Part of a small language model's weights.
Size: 14 layers, width 256, vocabulary 8192, 18.9M parameters.
Architecture: RMSNorm before each block, rotary positions, tied embeddings.
Training: a variant of SOAP for these matrices, 391M tokens, 5964 steps.
Each number is 500 + 40 x the weight over its row's rms, rounded and kept within 0 to 999. Layers, rows and columns count from 0. Numbers have three digits each. The size before them is the row's rms in percent of the matrix's.

# o: layer 11 attention output (transposed), 256x256, rms 0.218, rows 55-63,119-127,183-191,247-255, columns 192-255
# v: layer 11 attention value, 64x256, rms 0.251, rows 56-63, columns 192-255
# gate: layer 11 MLP gate, 1344x256, rms 0.181, rows 0-51, columns 192-255
# up: layer 11 MLP up, 1344x256, rms 0.185, rows 0-51, columns 192-255
# down: layer 11 MLP down (transposed), 1344x256, rms 0.183, rows 0-51, columns 192-255
o55 134:492457486442497429484542428465513408572518508584500474463512452515530478529488515523500452565544529524510515413478534483490478525470536493606505501459541548510537491517511504506491517499486487
o119 085:473464478442498475513488545437479470492498554503509509437481456513547477565542544537542499557557518493510485471484475501484438483516517397589524536476578488439456496522484561525492540490560474
o183 081:412427527454586502538482516518464509421519434553525484605521501459502494457502450455483533516486483411555480541561527504508510492539455551438571514564495413459621507441470427455469502470479523
o247 099:525517530522487545508530552528558544456514471423507553556502566400499515452564467473463526473491499506399439524507518520488568510515487524442449491513430433512484545519426484504518512484506518
v56 107:497494548463478494525494488505530472618538578516540473552507529497483577527512517583415419483477509355494595522465564464497491523476499538499519452480510563566466489469521556548511566596536525
o56 129:488507560474549548504510465482503512499560560477573546521581445516556426500495555559551492421454539509447521519564509488549477439543504500500464497492501556485486452502449459511456521466546508
o120 097:486451478513527489515458495505487504489537514561566454472512477560526474539483545474488550494497560489475466457566474521504459453526485472480463496447499535447519512511518540492492488486498520
o184 083:505523454471563509488520508492504512506435508457508489488489466524478524443445519476435535535483509492467526568484514496397459510400474463461523519480508528522491549477516526547508541472544466
o248 094:523525477513509514461537562543524482528511439499490482484431556475493574478506454490463463623494430528548513492459509531524497544502505513525473529529519482527524477488484534496566527502405453
v57 093:454510459468448530541496570546500506520488488522436495530511484486520478456528458528437520430538511555479505481436523451534461521518486456510452560569503486494501466528484452482492494454521509
o57 127:526473450560496458458540540483487572513540588571597477467520454510486471521467527465487492491568543542513536535508508510468537487540499499556484507502469442373466499515544493498559503479524512
o121 086:532448415493484486546536508520454494528604555541594534556513517528489462466485521466549523508539521509499501493491503456524449503527502445481500504479518525462472430566546560532476465487548536
o185 079:453529602492474469548474498541526523462464426511449567470470493499492433534530487493450520553539499501474472518523502489520423574514547520502502452544489469511494567505517447524567503533481479
o249 093:455536565526517538534480463423487468546441454476368491474514499464459545466441482524447453465422455505544511490499528531484499423503457524455511482463541557491516539491468529462507528512471507
v58 103:484412501491441431508415463404483468517468487512485512514450482512513430534571478487537422496503514479504498497588452482525611473528463472518579456520579436555487509511457514532541498522524500
o58 132:543583490534505526469445463573500560492471482521496474476451497499527474489523455513477487507519475489484490562484485509494616425483504563504387463504441567535505553567527537498505472505496529
o122 090:515547488495458485498486504504455564509510559522529460456519573558536468499506494441511522521566473480497475506467436517490532404474550520468535581501506507484440539546415518508479488451565564
o186 086:515433538566466477461493497556477498419456532484494506490517491527515534437459524428565481516485558540480506486490532467449481472464536513490414548461542417478520496522486523481508459465548482
o250 087:514424488526510478555494528477561455465512459525496527554562452509542474538505514534553576486415557495508469524508569497493468558524484434477642454442532490479536474436583483446469550544476509
v59 094:440520488528505486497484492520509447458444559491478498517573454549441485484477505555486524519526458526470462479463502477523518502449479415572534561590525560528521506477498561476463557491466574
o59 127:474465490522566552557575550468496484555530506526503475438494496515517446568583555575536507494483490555483536458432440492511536555514500478515503524536450527501527555493452456554579521451543558
o123 082:555484496504459500471506492531507434448516496593462457488531548487533490535483550553544530489533466479521476512511458517471531606476483450597495457518456483513522464500545422451556445545422544
o187 086:531448486460503556513489514455550525552547471474435556517458515478496415448458480486480488573483422486484493520524468512565446489500568543475500449479532514530469461465451471478467506538455412
o251 086:516520521505486509494449468546473511457481524460482551548437471526472575396510458426484514494550599466510499536550553505509521468526507492468491517474522512443496467538516527517434501476507501
v60 095:569507515488451545496524487540476413508523441500544470527598552462464515473519541572458478578509540509491462555530504510444459495501509493486480531547528534531511561484565550433492521510442458
o60 138:516444516469535541522434517544474561496485469496500521516493514606516612524482436436505504492582567526533509525561431479463501550466467547535580453521510547465513543464510474520551539521496497
o124 077:545444443471493510506470525476510522467485476504479482514476484570601513536426380511527516445538545559507519522476502465523449542506544513571537510521498536497459468504472521534547420510518568
o188 078:484461513481538469457529462500473495441507417521493528464575473454482467533543542515426508529458482517495521452508530436487489514467541502475398477399445460455453480536480576417554542480489513
o252 092:514535500488459476457447452516479425492503570514502495468552559426467479479517545531481483526436542490511409528501511461506534453488432512451471552457433509495465435534530497418429454480494464
v61 102:489465509574437446547468585484437546479526477447521610475538477435507522526470463495578521542502516525475532492397497508474533448497529500497542498582516560517439462487551534482470478486504569
o61 121:513514443460462463571536524477535494510510528501562528475575497581469505487468542569421464465456462481530555533465492546461494479434516482518513449422541505565527539526473519558536469504529532
o125 099:542499494489443432514520477507441443495473572512589584507484565617516498516548464514474487490572524510529505585488522531498500532484517493539630500425514469496519475546529548459497480514499457
o189 078:522531498528506533537491552583507446552510478551511537494462537420517549476499552564578555463489421531522535526469457530519473495448545539498432477500498589492472499460462520500567572483498516
o253 100:520540587534539536440443472484490592460514555502454458521527504442507519521429501502541549471455471549511463453517449464487531506600506512481512577528485522478450509527506468498463518505518499
v62 094:486473560475528450527542573515491509483479496486510423475430450437465483529497500457423479521547488452523465506490488522519488486488531512499493506522443559444552457566519544399479523530502549
o62 130:500531448514537475474491423471536490526535467547491481551525562539436488512379497474453494513519491506542504469417536531450418465465426433501552492556456531512495533505447490479489480509403538
o126 082:461570503525515474503516514465447517551470475498458474481432560535499508522457517515501469518518461483462558483479462581560521459476529533483529509591514527486461552524451463468458532581429502
o190 077:521465553462538495530481479523528540471517485574548518453492444576518483558569477546505490524475551524506410480494484466506546500487481490490516478491479456528505480492535517487592463475535477
o254 093:554431531458452489499470590552516456473438539505568531490535382423524490474553469490527461495537480515426478545569462465490500547526571537524488536456479544518529533469508538520444446485560448
v63 105:488510526587501519565477537507524477525470470463507471408445509460452507504586439444426461514465454519550535493504493430410499516480488455519604508426444538503463533551517466562502530466539482
o63 131:543512436504493534458458466549517603546414502472417529527453476469451497413458462480591488578487497506470521510436520498492434426564420503508537493541438511530518479501492450530446499451506457
o127 098:426473502440561541508515472530525563534464565550498510492467518459475480483489503454526574522393485502497446468455531475480484469541533534508580521509460522481523536459511515521481551467595451
o191 075:479461526479453497446543552515487471449552473460584521509519457556534524522576438482453408560524500403516466470503530620498493578471547498443518524505486433511578456499475455498465514578375490
o255 096:501485513495532479534496504455452423486522468546503501527518506515542472547542483539399486447563483518507469511517397474563505549419565516484471489431582493496531542479436537458566487480460505
gate0 093:436617522500533482446486468602503451480509534522514556485524431516526500485512477522538499454500610542554456451457493464464445488472499529502511433502578432496516498446525601523488493521476580
up0 095:532490472520476466524416467452517555504478471492512510520503484486432506461459538550480514537555465512478511432470498617491531514488453471484508470503474491571521527501515445488542448533487564
down0 100:453463449494478578563491513521457534546412453483471544522469485579440521508510521463471517424460437474446462457554506495475490478557445503536494407463469489479501447500490451560527553571512479
gate1 102:426574492487500545547548493494473447511506463542562495480490470539505504554463479532485486433502501495502527521512402505536521495530482570437479418472511536525466512479505566535568504483601548
up1 101:515497491461486547502472435503570526525494514496457421573424487525485530506434558422480481515477513426565482547529486483518564536472493520518484551541575450499523559529475438492547440464508515
down1 103:553455515480504518481497504570479456573535527484559542525487497420495446546526554517574526544457497496457506501492576533591540510452473501469446540595485637440480370538442504522533513553494447
gate2 098:461583428443491488574540566578527485462484504435490520474575497484456498481445514523423553492440434438460474547537494548559463457531578500517513470493528567461534518545571515499587496453530449
up2 098:497521460471518564511488480542517488525560508511446489490558435483595557415550537426534481444433394447509487574449522530441479502471491501526492474526520477514470555547462490535514535481526494
down2 100:451522505503517456559451496491444480485461573494455545563530488515494484539474426498495468485557513467608481555502453562525529541494488423527502501485478438527513489494493475486476500481587430
gate3 100:528495531478546552566493555512579510543542430545505521423467531518469492497449518590505500581616521494481503520455459450547543539514512505514456494535549507552450453542542503481497567430426531
up3 098:479565528466430550493502491517509520492490457514495528507463479481494529483531500475535478501474453538564512499440549479460511491499494530545487528466441564431569546530522518461430519556516454
down3 100:470486453495474471500581416502497564597548538553534518445482523456499496476504538488406526507491516501527429440601511426513396412450489524521498538466540452454542516498503512462448473499521377
gate4 093:517443569498491487499461481510554466519522459522463547468550458506507485492514485440507601546554485587500491490478562519553443460527469474495513544492531477536440491403509431540471541548582569
up4 095:429487516555484480401557502493457512519566515469539508438479499500488494464442543402550444449538482451479562517473532518514411471473474544491508506480513497510494515538513491567528544483518509
down4 101:559531439573492486470511510498502464409436476490450466482534478459525479478461475429518472501569533488487545460454482567493494490470532560570444555426515446447516518490527501455472534518506504
gate5 102:511546459481418455528510468542504475477521533508435520455446540553510545530464511543509595540572421460581505523549474476493516518460474595539478497466454479519507541525524511480517485544536527
up5 101:513502481554492515436567488471481485545541512481540437565535450504483439532472493531541528510498473479512428398527458542581545497510447440437492542490481463543516438531584466489463499557440472
down5 102:508559503539486420481528510552512501541518541507514532496524470456461503514544458466536481522497471487487620567556459501402460499422537515527557524529499512499554490482528522466518476479484475
gate6 101:469487532548556453511502595485487493466437497436491491518508512468496531486488504556450458514512480481501476568488463510521517554506499535553453464481514510405509529437456506560498504558463528
up6 099:534510529473528504512477547511478478586608449553434558575476441457472548500488493544477599530499507516561485493506502573537489483500507502505418498397477486575466545434604524517459467568452454
down6 100:434494511472557515494545420484530451499469515488488529503476519457504467467466520503493537582495499494508414513481531457496482482440443512451515413487497582475586431476463495503439493498527501
gate7 101:496554548514540486433564435488504515463503538549504498473517435494498505524402513444543468513496551490448543476548554508518475489489533522476483391444541440552533495444533514491526583533529481
up7 099:467515462447530453519509506467535530539492506492489489503398512501465481504447511471568438526551495532437515447450396493509428549544528515464476515576525438498491479571481583457568497500462455
down7 095:407475505491579534456503473452572569607505554482521492497486528515461442586501458440450485456461541567491492574506510516429499567475498517550511512546432492520467562519528442592527614449502473
gate8 104:530449545485430496468458556450498501491500479499449548545526495546508546466497449469545477416588518542482527523562465482611520452485443410527435493518472450492540514453491474492515558525516452
up8 096:473546578490441475494496484525529507485535551494594482485483538559521515519505523507475499483501537506545491516500496528534440561470470530501549512571534561523551484511414503642488486452510504
down8 101:441537514495523578512500578506475485415507537552525523554478511486458599390474549520515475492507416497466528487485541533500449471523462527490500564498483515426464474494511497507508469528468460
gate9 104:523494543482518497481492460501535412485498481509476509492547482535420431540480489553536580550418503579515455579499526588518454501562517496449555550473536436461533475475491531419548551535506474
up9 104:475530496500443514510543521530476456453476496442498552518504476488559521536538460522523518483533458489511549475502455533452513450487445496579565515473461482406502478449478450405501506467474461
down9 104:494497449532535505567559492495525467568447541498500480505525539487510496485519493465532460530406494498508510481460459510521568508516541558521530538500493468526524466526485484495465483468512533
gate10 102:530595519465447446539530546571516495522435576613435484587467517522487428502517478505502446586480573495539498497554528454521456509549409511517521489513553491519522516454479575502498506462436529
up10 101:541515534424529442544513561559522517522528494432475494469496537488491459555456445510555547493575465528507496498495494429536546509501494496438508501516503464490433549511433568490510501488488479
down10 100:525477532468526429469500502492453543557512493522489547542502479513507441513507554458519456487567546543501568476484428551567524511441489480478577543543460583457514496491599543486510430535524435
gate11 087:536501499508428547492537515431510503528563482453430454470457526483452485504475437544467507507451472513494422524584526528571510492432524487462533511468525523535502538444532524481522454516431501
up11 095:467434500510475487533553457598528409492541477579499463493474537613574531498518525519444522428560519484540497460457487536491537441452571427500495489501453493512498497418533528489506528498459458
down11 094:547460444504507468425522512553587492555472525540479598430488438536506520499511453488493544459475510463530513499486498473582484490452498503488607499441518503513473532503469496491545528568511480
gate12 100:453519529498526539492492427467478518553577543533547503455511536507526526520432558464471552492508503488465487579534541504471473524517474532499515469522470440504487487502489468485520502441476449
up12 102:511513465471482506504462510516546525527479507454549457537454531509478498514520455423505521488531507597519481543495541578528483597537459446526562442447437509449533493517498489510463533518495534
down12 104:563490549495539491453489450514536496516558537511441472550526502436526479466473458527457592519499475528563478441548498534534542550488506510495473532475518478503503476463526514527471536480547454
gate13 096:497448546514457514445456478529461422507508429516458490500440511474521535479448524569467559555570407507543497498449594528454573455558499588471502456484464490481504463450524483557523501509517557
up13 097:495463479471519467494454564552614494509491475507497443460454463556530523446574469530476470507486514450520465517499459502554537538530494468504485546532536507505522547431505537453487511525521440
down13 099:484549455488510472497502558442562524575430498438479529514486503462515372474446485537434530516484501535575528479493497430533506492459552622479444548542498554490519538529437536529531560495584503
gate14 098:479545482520470517526471435509486466453542545525467482513483616571507475495543503524533503540480509482489525514555415523465543578494532539464537494453478526493496558522480490514476590468437475
up14 096:516519575517555544449559488462560566462491477487545549491491503516484527504498494616467448450449547498535514441543506502515532635469520511535484539510472428530533466485533530537500481564460517
down14 098:552516436449469519552516512502537492515485537449580517492552520497491487485451482519480526511526537490473542478416519549522506456450387467479449517446445492496513459537490463448509535443553547
gate15 096:508458507454539563484498514466513485563532516477524465465484446466601489528513539571486531440508472445553545504468471449491462489554577447495532513475468458492501421517463490528549450546460546
up15 097:565495499529377513375557536573533518522444547527507486476490530532521499507498466449422489487516509506442499524508496536486477518529515514511487498481497553505488500530549501505540516528448572
down15 097:455487531495459528525471564420482488570555465516489474484495452510464560591533485480525497455483449587484539426464496472515506460505506455505546489509522447517440529564530512530498484554527452
gate16 095:520555588541550501458542414525553443451442492496499519536524478493461499472497545542545476453474551455492450485489552524502487490423484450510461556457505459493453483498494442530555438501490466
up16 096:508479425559487517580502600534483535432530537529467544524484498491505451536539456542593518471543539494555524527458511538547528518508537610495539461499515490510480558436459505462422496567547473
down16 103:529487431455449515489447507453543502439550474508501532469442463561466479477465487481597491460490508485468535570489488503545556436460483561598501496512533537504482488457455449539443490487555457
gate17 101:478464498435474537482551521477504508536464511586513502543471534487502550477496471493526534524453542438540441540511508538536564454554520456444491499473475504477516535462498563553509580478435496
up17 099:554491515440495424488504421541500417470508489489483401540505521498450462479473508479461536452471493467532504528521488478530570555573550510489463449484501503440555499478507525553538520534480438
down17 101:498470507524538437515501559451547571538582531479486427537535525505476507472500502481451405523487466487465457509456546494500515453463495516485505507500543437502485588521538567510475524558456473
gate18 106:456385518490518524440460483497437462524552495537470484422518546590439455519487534473530520492449473474440564507470458526508549476501445498460481555436530479541487468478563447449541516453527478
up18 097:443481441538419466486498523541488521476564465470483541442554488506458484508481452502484554489455550503473494587501479501513521545468536542517524548415537515496467459477486445505508477472521501
down18 101:516465527555533388504533482405422506464491454414462514567537516533571539567567484487505508533487591507526430448476527552541433524551487441521525446528492473482506486509508534524458505485479503
gate19 103:510555449451562497442562502550521573521500489533456493480594456528444500539521451441464544421509471547440477480514508557508408505540395503513483517500560535552465483530480449534524551502486468
up19 101:512578523456518532436520460450526473474558513561487437542452508532499511544505588504541458454516548550436574497498436507478546520470524519471531474459434530512483552485541523444459511575532490
down19 104:530476523493517461513515494427475534452558475538469524543537485486500485498477473598521495471484521483519453578526515500479516461546593432514533403577512491511482474420496509486471463478481528
gate20 121:500505548488536535555525500495483500471544537532467459386510492575479454438466454454468509481472471495604479519543605453481540470448564526472516530500449490469525512482496544506459630445545483
up20 112:472449494582484457454534503454532479479501505424471498487506459522555522498451577540534487425524533535430548469452466509452558512514521432538573500450475513497517440508493466470562535523449466
down20 092:505526506508577487525488437532514423380524477557445538463526520517473486503522441508477534495472480420478490498489570511483524492544518499419440444494516483518477523520555522512513515452471509
gate21 104:517500540553531492529533543547547499544484456448435502484409561527497485446543500547446543474529517512476450516507491502490399513527540531513507502505486484476533498505529540467505513492513556
up21 097:445490506536510506450499572451433478468571442510512497510515530511493499488438532513515483468491528443517476505509474560548460514533476499493520582483527467515453508445480534462569434573517509
down21 101:499481466468530569480503518489485483446526494471538493515449443412527541516463533589525494475463486585449535572543483466519407488456539466482458500513503464507496471420495488443555501507490493
gate22 092:496501546429537505450481560520462531502448448477470477452515521500503520509523461493510476538488491499487469551483555521472453498494449485569551548438506491494466563532491506484520499537516482
up22 093:541492477480551546451502499526552538529494463490501471490516478450415543522513562522512530564572515461552480478496510477508490413532525583488492469547576541437483516490509579528423531546481486
down22 098:522451557465540493493422501498535487505416462474550514478455464546472440491475546532443570529509546577476466478468525425494439549546486469530572538528459493538461515524493477500502565552581481
gate23 105:508483483462504568518513514528548423503463586534437434453427494515483482492432526482540463486545554495517498467517587484488453432547501490435531575435525555416469531482529472495470504437614516
up23 103:451468456551540610450493446595526530484472573466487511475519540473529471434443457507466509526489460525512498441520479522434545500510469487499498445593485529494493559555502522499441487538535473
down23 094:468474483548506484489560473436543576465522559450513491470583525497545454483468437570537473499544513505475478500497458521426488469402467500475542469557465565452514458462520469561500492493472441
gate24 095:491431514528535539416467558493491476470463491523435601475587560438497529499495552463453494470470562488398442467503505457566479555566511458387523525427488474482501486462454517514496549478562489
up24 089:445515457462569489503457559544475513530512514490516563503525469462483440547475441501528476498527534581454517536413444442486523565535546461480483494523522497503514600490473480526509500392528473
down24 097:514542525510454525502469476487461516478492465472572552472538462448472586506522485569520467508452463534493482531491507468556495488577439444526549481513537490559481452486552519529485523476495505
gate25 099:496429525477550537467497515512485535539568592526544563496506466544465479477555499463520492514525474485533521539477438492466461535408444463538577455469517490491485550505482463575473557429523526
up25 098:510544544446514492485513522480559445450516534550466452497507448528494490527522541487461513475481499575573450466407516427503464466500470555551451517544512511485501497555432528541489506516514504
down25 099:504508481519481568482564501508531458518481511498486482471412562527460473485604539563542563458528462464499529517557517520501596507522535541553471525536435533454463495482457513528427550526447512
gate26 105:545486496478517429469532532472486483530450527543453454477442508502464476568433451493508454472515529467510464470489496508527442500543522529548485481475422445535500587516445426554504516506526511
up26 098:476451451429459442485521531441462493453525488482436545527537524444507531429455496540474433563456473563521557499447472535600465556509475458528485501481494586494501524542459460491468479458429454
down26 102:491454534522526435462543428484464520551475442553422480502445591507491482516569471462468434468526590483496471563538526479464534559465507523493520531495558514598508472555463500542582476559507485
gate27 095:495468463478513530541541482457449470481527473583467493513519512549515491512462550479531468463532529524504462473429446514522589490499545485462457513458551538437497442497588527426487514479486500
up27 099:479483511528485523487468509548481455561458516533560507558523481496572518524472506606568408466474446441511504536487479467512495471490454568465483461568465466502465560432442524470510505542527438
down27 103:497403495425495512544491466606526533518581524489493491479456606455492456467556436553576439449433561454463510512461459465493457501567501477538504494482419507511434415546493529509559473545571478
gate28 094:494446497463507494442531430463482476443502500528504450517493527590528511438508465446529560414522509452425507502525492569587469503429490508486499523527436555569507472508448474502470485473463496
up28 095:588453543571518532551558544495452513457517521466526452426457493413464474482536495488476509504566484540524558489539494401505494499515521563473488514514525467527482504498592455478519477492424493
down28 098:541479446503491524530471422427493524467562511537578469480528484551468534485487460466451488479530573537453437433505483567513531546512480510498475518458492492426524457461528519537496454546451478
gate29 102:465519528480523539500437501477439523505486456500495517493568424494517490470540516507502529507432501563508460552449492514448498488542506559444501499462488516459513552507510410501406570462569589
up29 103:491548347602460496469493508513501544518493513534535533553461497456502464542471524493522473525496459506529493482415571463541464510539482449473517522444527573543511475476542561585510519482459488
down29 104:578418490451527526509488520520557490601529427562497466496486406464506476491483464545509532482497496489565488547542528495470463583518509467452517471532527522458493496459502554557438446535513468
gate30 104:474532485490556430474479507620463523486510541543466456501534508474496473532453493472484502476509485501511483566488491513549544561518591625577480450484489514533508491547568560469511490461446467
up30 099:526521648479537475440498505507503436468530499538543458485471457483500490491521496514429458580577576431413510539576496517507495455466472460504482530516575475482491534523468506549434487471455521
down30 100:538463430530506488417505537497509577464403462478521511416492482498456496540508497503549458550478543479517456464460519484477444481437416492445512513594464539486473488481485486493536579449467464
gate31 094:481425468478585465556509498481477473508544412476485508485525435487482533539504470507568540473482418545499447606466511469561523500503525530555557503539538527524421550475538465555502485569473495
up31 089:495506512512434514516445507487394490488516531511460498504538473536504471458575456468486491498477530503536488391589487537512571557518557493521502471524459544493546482492526501502523511519459522
down31 094:489465504487481579507420489461474542563503513508497484534533439507505520493486470512580542526434446398500532543468520499515477518503453587548521577579540575471526501508518498483457553532422502
gate32 093:500477449461443424535535561520529466539485555464544460495510480458521525478526521533493418468523417457537528556528516548480455534490468506463509495558555484533475493502504555525475507489498565
up32 096:588522468519462505485571501477529524505486475524485519498497554432489522485460581504472499455548495450532555504534524495539456586410537547481440502483534521478488540446483521469501485461496533
down32 104:508428515474483472470525505510484452434504475478462454507477477428491508533456484482463535497450450485497479446464535491475453456417459491561450436456482529366510484477437481426489458495542501
gate33 099:450516533439444508534499511455454509524517530529489515445453476530502497555492504510482493508462516476474469493459502493402508466560552477479556522507486571489512529489447433471457526456575427
up33 100:464529537450453477519537455586515494424521455504494517470465522492441541512504557469516493490547491488457446518516431502526599565510454541491444523483503499537476529526456501570493532440511561
down33 099:466506546492486476449479514469523525485529490536472462500505523505483479523527471516530517532494549431497442555442450586455465510502513432395544500538491506415496591485502487540467560482520506
gate34 095:529489540560499509447434543531509451603479491486509521519477499444446475526483544483553444481553508403547522516527603468499528407492500544497544507531570500470473524470521494526484458443433435
up34 098:537516516526568503532490464520511552437469526492486463497476520532461440536573478456513510507442496539523461510537415494546535525451499512490448499442511595450530480520454527483484533520469539
down34 104:404519520505493525473419503546522485528468444523513525518523491444480515536492497492463477469480527403568493494462535554542438548550437487494542478558547408511413518519471514528532516465509427
gate35 101:474470487537513462520521463522550404510530551570510441478428508544517525513460505507526466500452528471521548509520459421393499406488445489588521596526496463482503488500445497540413551476574482
up35 099:516443569443520496485523496524498499517481489519437534489567514544450483483474465453569513508547482437528447503552436547483477519536507452489464468461516529557478494487487501491435550553506499
down35 099:440512513482473462451507476557467536551514605526481409475525488474497566492478539495575502492570533516494459499512474526478514494566494478504449454508496552442440465518528484475525495558518406
gate36 104:493488487497465527490532516431533444522511491523488452420482531411475536412432449476500546440470520509516496539480493544464479547553487489473535500525482521564455512458542453473538535489499506
up36 095:570564495509600480500547519431504531505469407503524467499537539521458523515494464502546446499530459554467542511562560489422489510581547458483558448534511513490499409523449516512529510442494452
down36 099:558409465481414492494500530497497545556611486523501553588566511570516553484484555484561490463558470461535557474425450467525485413439416494443449426490443464517485425528495516501587482471447521
gate37 103:462555532503479490577529491555512505435518504478527446512498519542495483516506564499528491507498466547528576505537465443556447433486425484473498584563497512511564532537513503503482443473554534
up37 099:512460454500469513501569535511521495575531514492492579509495466486430545465489484462476471492522478556547471509604449505457564502527565542524505502502514508499509475516527506492506485550476465
down37 104:505496432545412490500511471429530505617514543526497587433498441494541534514458491454457471579475529534515493524524521476461477509532518518433513494518530507499504623503521512484518509448506448
gate38 104:508511457485511483479528455519492522433544403489551577545541543576490493455441547467542495450482572455529440500512479498536500457503511577533502497485496467482526532526492513488550543505477508
up38 103:411546503516510476493491444485510505564449447475514502482489509533500519482536479495486491510485575521576504569479478535530418506482410423470470524527537562530571496521567485429499444521522503
down38 106:487423563512528569502533564537484526474526524437517471441438511506480507438487476455456514486425542531488530514510436581491516501487463424479450574488521417471494533511525527493539482436487457
gate39 108:597474494510484506535474478461488518466506479520554470470569488553545497532447536494481488501516545533445483553522521511525510385571497433472522514509505565510487508497435416498433508470512518
up39 103:518500486554416492489460488515539476454449552473587576540525479409493518507395525520483457423455513606534525436461451515434459488467452487524472437466437559496483477513516478505492579495519574
down39 108:487472490551610485483481497490515528505525555537561532530488497515524545520524520539489488538413517484477517484516588535467468524588465491478495490524497451463533461573522435544482507511499501
gate40 102:477480527502528507541510559457484487523489471436570518516384539451541466514569470448495492478435480478518455436513561460448522511455521475525437515482505480489443499476397500462489460482507488
up40 095:492579560463500462458497494444496449479513500493505456437533455560593482462446529535496503500468440497547424447490485441481536464580538485501531528516491523541468524503460497493505499469551462
down40 098:539470502488542530502451504569484556494486501510524500504506502464476490505460505506519529552531472489557485473469529526516545454515438485473458444565454487453464490502470514492414502444499531
gate41 102:537521470463514482565489484593477484471488441444508507475539503522477448462451509513535544482456527529535506496421566438538520548526469450563536539519458443505466454410525497543545536491579561
up41 104:473518547453491495521523471468517468440531511583543556539472496451467472574509519485443483531556503477589499508501586470562503522437506489481451503515420523510388466551531472509547490588505541
down41 105:538549506541523509522500435514518547572514434550465534514581476515451528522486432547432479615534557473509533508485481493519528511443513460508465522514542516416539471442536385496528484477573514
gate42 098:453486527483525440519550502444584465486519563474454539424511562515476514480502549496484521496502532508557461522522518556458539465464512557442534568464515541487565508439526452475571480491495506
up42 088:466532513543513433523479473511523452475473431530549470466448519498535450566501476513551478473432523552514530526541479448452498494528553544482483540506525566400541512449482469555506491479535549
down42 093:497493535551469546524550599546433428544501482490491521453442485543490532505503587540598527456489490553497484545463456420487522423419521588523483468555438501530450505494464483489579465536551599
gate43 101:530458478488532558525554488547438455511549470434476553592519536514499499513390462508424427538457505546541485494541591493532473505529598475620464469465565497522444473493492457507531546451482474
up43 100:564490517521459475442452483522470469473487488445453496476485490513504496472590562486474521535474565480432540555529471508421490562526471562506522545503497420603559475491508496463430460531515495
down43 102:550467468475481522473475530521541580492483521474468544454464463489519528507458527474461499474511417456480508537550538502578528504453476504457521537475461540462458521488477455488503481432412480
gate44 095:470457456477530469521535505462525434475496427495522452476433454500432444485592512523487476511494505497420602501463511564493552487487522441543537463523505571501514519441517503449513543526474552
up44 090:585556464474500539499477422531472562524549484497557512468493444408423571505431547478437474477469480520587470608459498486543506485546464486460479528487497541478463470509505575448527509470521528
down44 097:510533553491476532477564523504457478459637458464497448459536448492467495473477517475559498473472489534540509562477534383541506580618564534486488532472499503453491496509525535528513487464518527
gate45 104:429502516513404464514500505485485439492531540461543492447564455498515546550502560507402512537421531504521497566514516527499518487532480467477501534494525418521516491470459567511487451505445543
up45 100:556498491500541539522548495527547468529514544466461430530535449531487494493495473503476493543590473518471442461501505558495458528510515537584463454510482517486497473529475426518560509469496489
down45 103:434471499465469555504624580579487445518483440467400440532490512520523477497535501503469537528530472408537527518511517550485440439535474517498406543496416511483489517496475500524548467478444509
gate46 100:429553477482571530495576403486540491511491532470485532490461478489428466450497527561444500457529498528533482483408532500507495438481550525468516511561539532472513542518483514591461511491451487
up46 095:486522503539540552540458517572454478591491452503526555540461539497527559588506432456568461476464540526518495568530494505544473516514500490498457501536506509529484447494515539403513502469519499
down46 090:498386524450446554491470520497539503483540520518572499443488489513486437530405565584448528541546485545543485486440484546583558507537529549518459469476407511509467553573479509513477480541521536
gate47 096:581495515533531482474483540482508484514499419466507497562491483493476436559449440472527519551503465470491595427475458531548424506548538522578514477427518483551506519455507557425543574480497458
up47 092:482518441487492564480508474448556534485503503450494482399551497509566551494557527537542482511501513456551472500536506493478559446540483427468488534459563450504476463520459567524524546548508543
down47 097:509484501534546494550511442436497492610516530442524511491495520531422472493511501537504426516464491543508502444485570535545502449512479543505537578545447508444541499505489498513506557539466527
gate48 099:516471553574539505530595574505487487494493524506525493530527509534494497466514507484566493450459509519493488505508471527433519457398531503534516503536519393569526561459495594499456545519377464
up48 102:460508471465523526514575515550509533506490475453520489492487516555494496525497530450522559503453445503495510433464490507524431542504496444501447484477437554478543478508372515504459453469454469
down48 106:500470479464481536528455486479458535460431488556541527556482503438517545492439453457512506527449394478494472478492480534477516488479494581496531552513513506479529457479459471542459517461436490
gate49 099:589498607460452441490522547536517475474534488507462485486542546497567523488479515455590535576503389519524491510512480474459556498546466507520436448474534567493507478452512538416449561460500538
up49 098:524498572495461531435512638546546459467504473548519507530507518511486524560503449495508524554534522540458464439538557477474487515526577488523484451531423506506558486479509466494469519451486512
down49 104:481460561546407597532470490509615548366517449527448484458556486503494537533428448576547491495493550477499457495541500535514540475510491519472554563514480543530440549511533555497551509495477511
gate50 101:470477462489600507614507602476501390562519527529524467495507484501500472581439563534516467513414470499436437466538484558548460519588494528512541522462503505456494533453441404495460478426495508
up50 096:528446592498525494466594535514485463455506510565452490523453486533480504501444599481497481448496528450536496534517468477479446503553526442486552603433430482495538461405448476495546522477555510
down50 101:495408533531476504505484472519488572503486496518503567520482504533485482495490493514502512529437441567486539507521505496554522584485578429588558519579478453460486627519529451480562544509493492
gate51 094:486511494491464426476517442456530527493447508462509576506448521543484436452536454433498495454584479564460495456489421526529516513421505536449588476457502527576503520519431535473494466474448480
up51 087:462523409494453429450524504515494562443541430549507500535486534487475530526458573483522537451577448480445480527492519517531565534527509564452436555486479493453446516590510452534523468531525484
down51 093:499489443523486490539569503541555465576546522460581410516607510522465493566583465479412490514466439532524516418496515472553507442510557533465477484458544482515518432461560504551506508490525470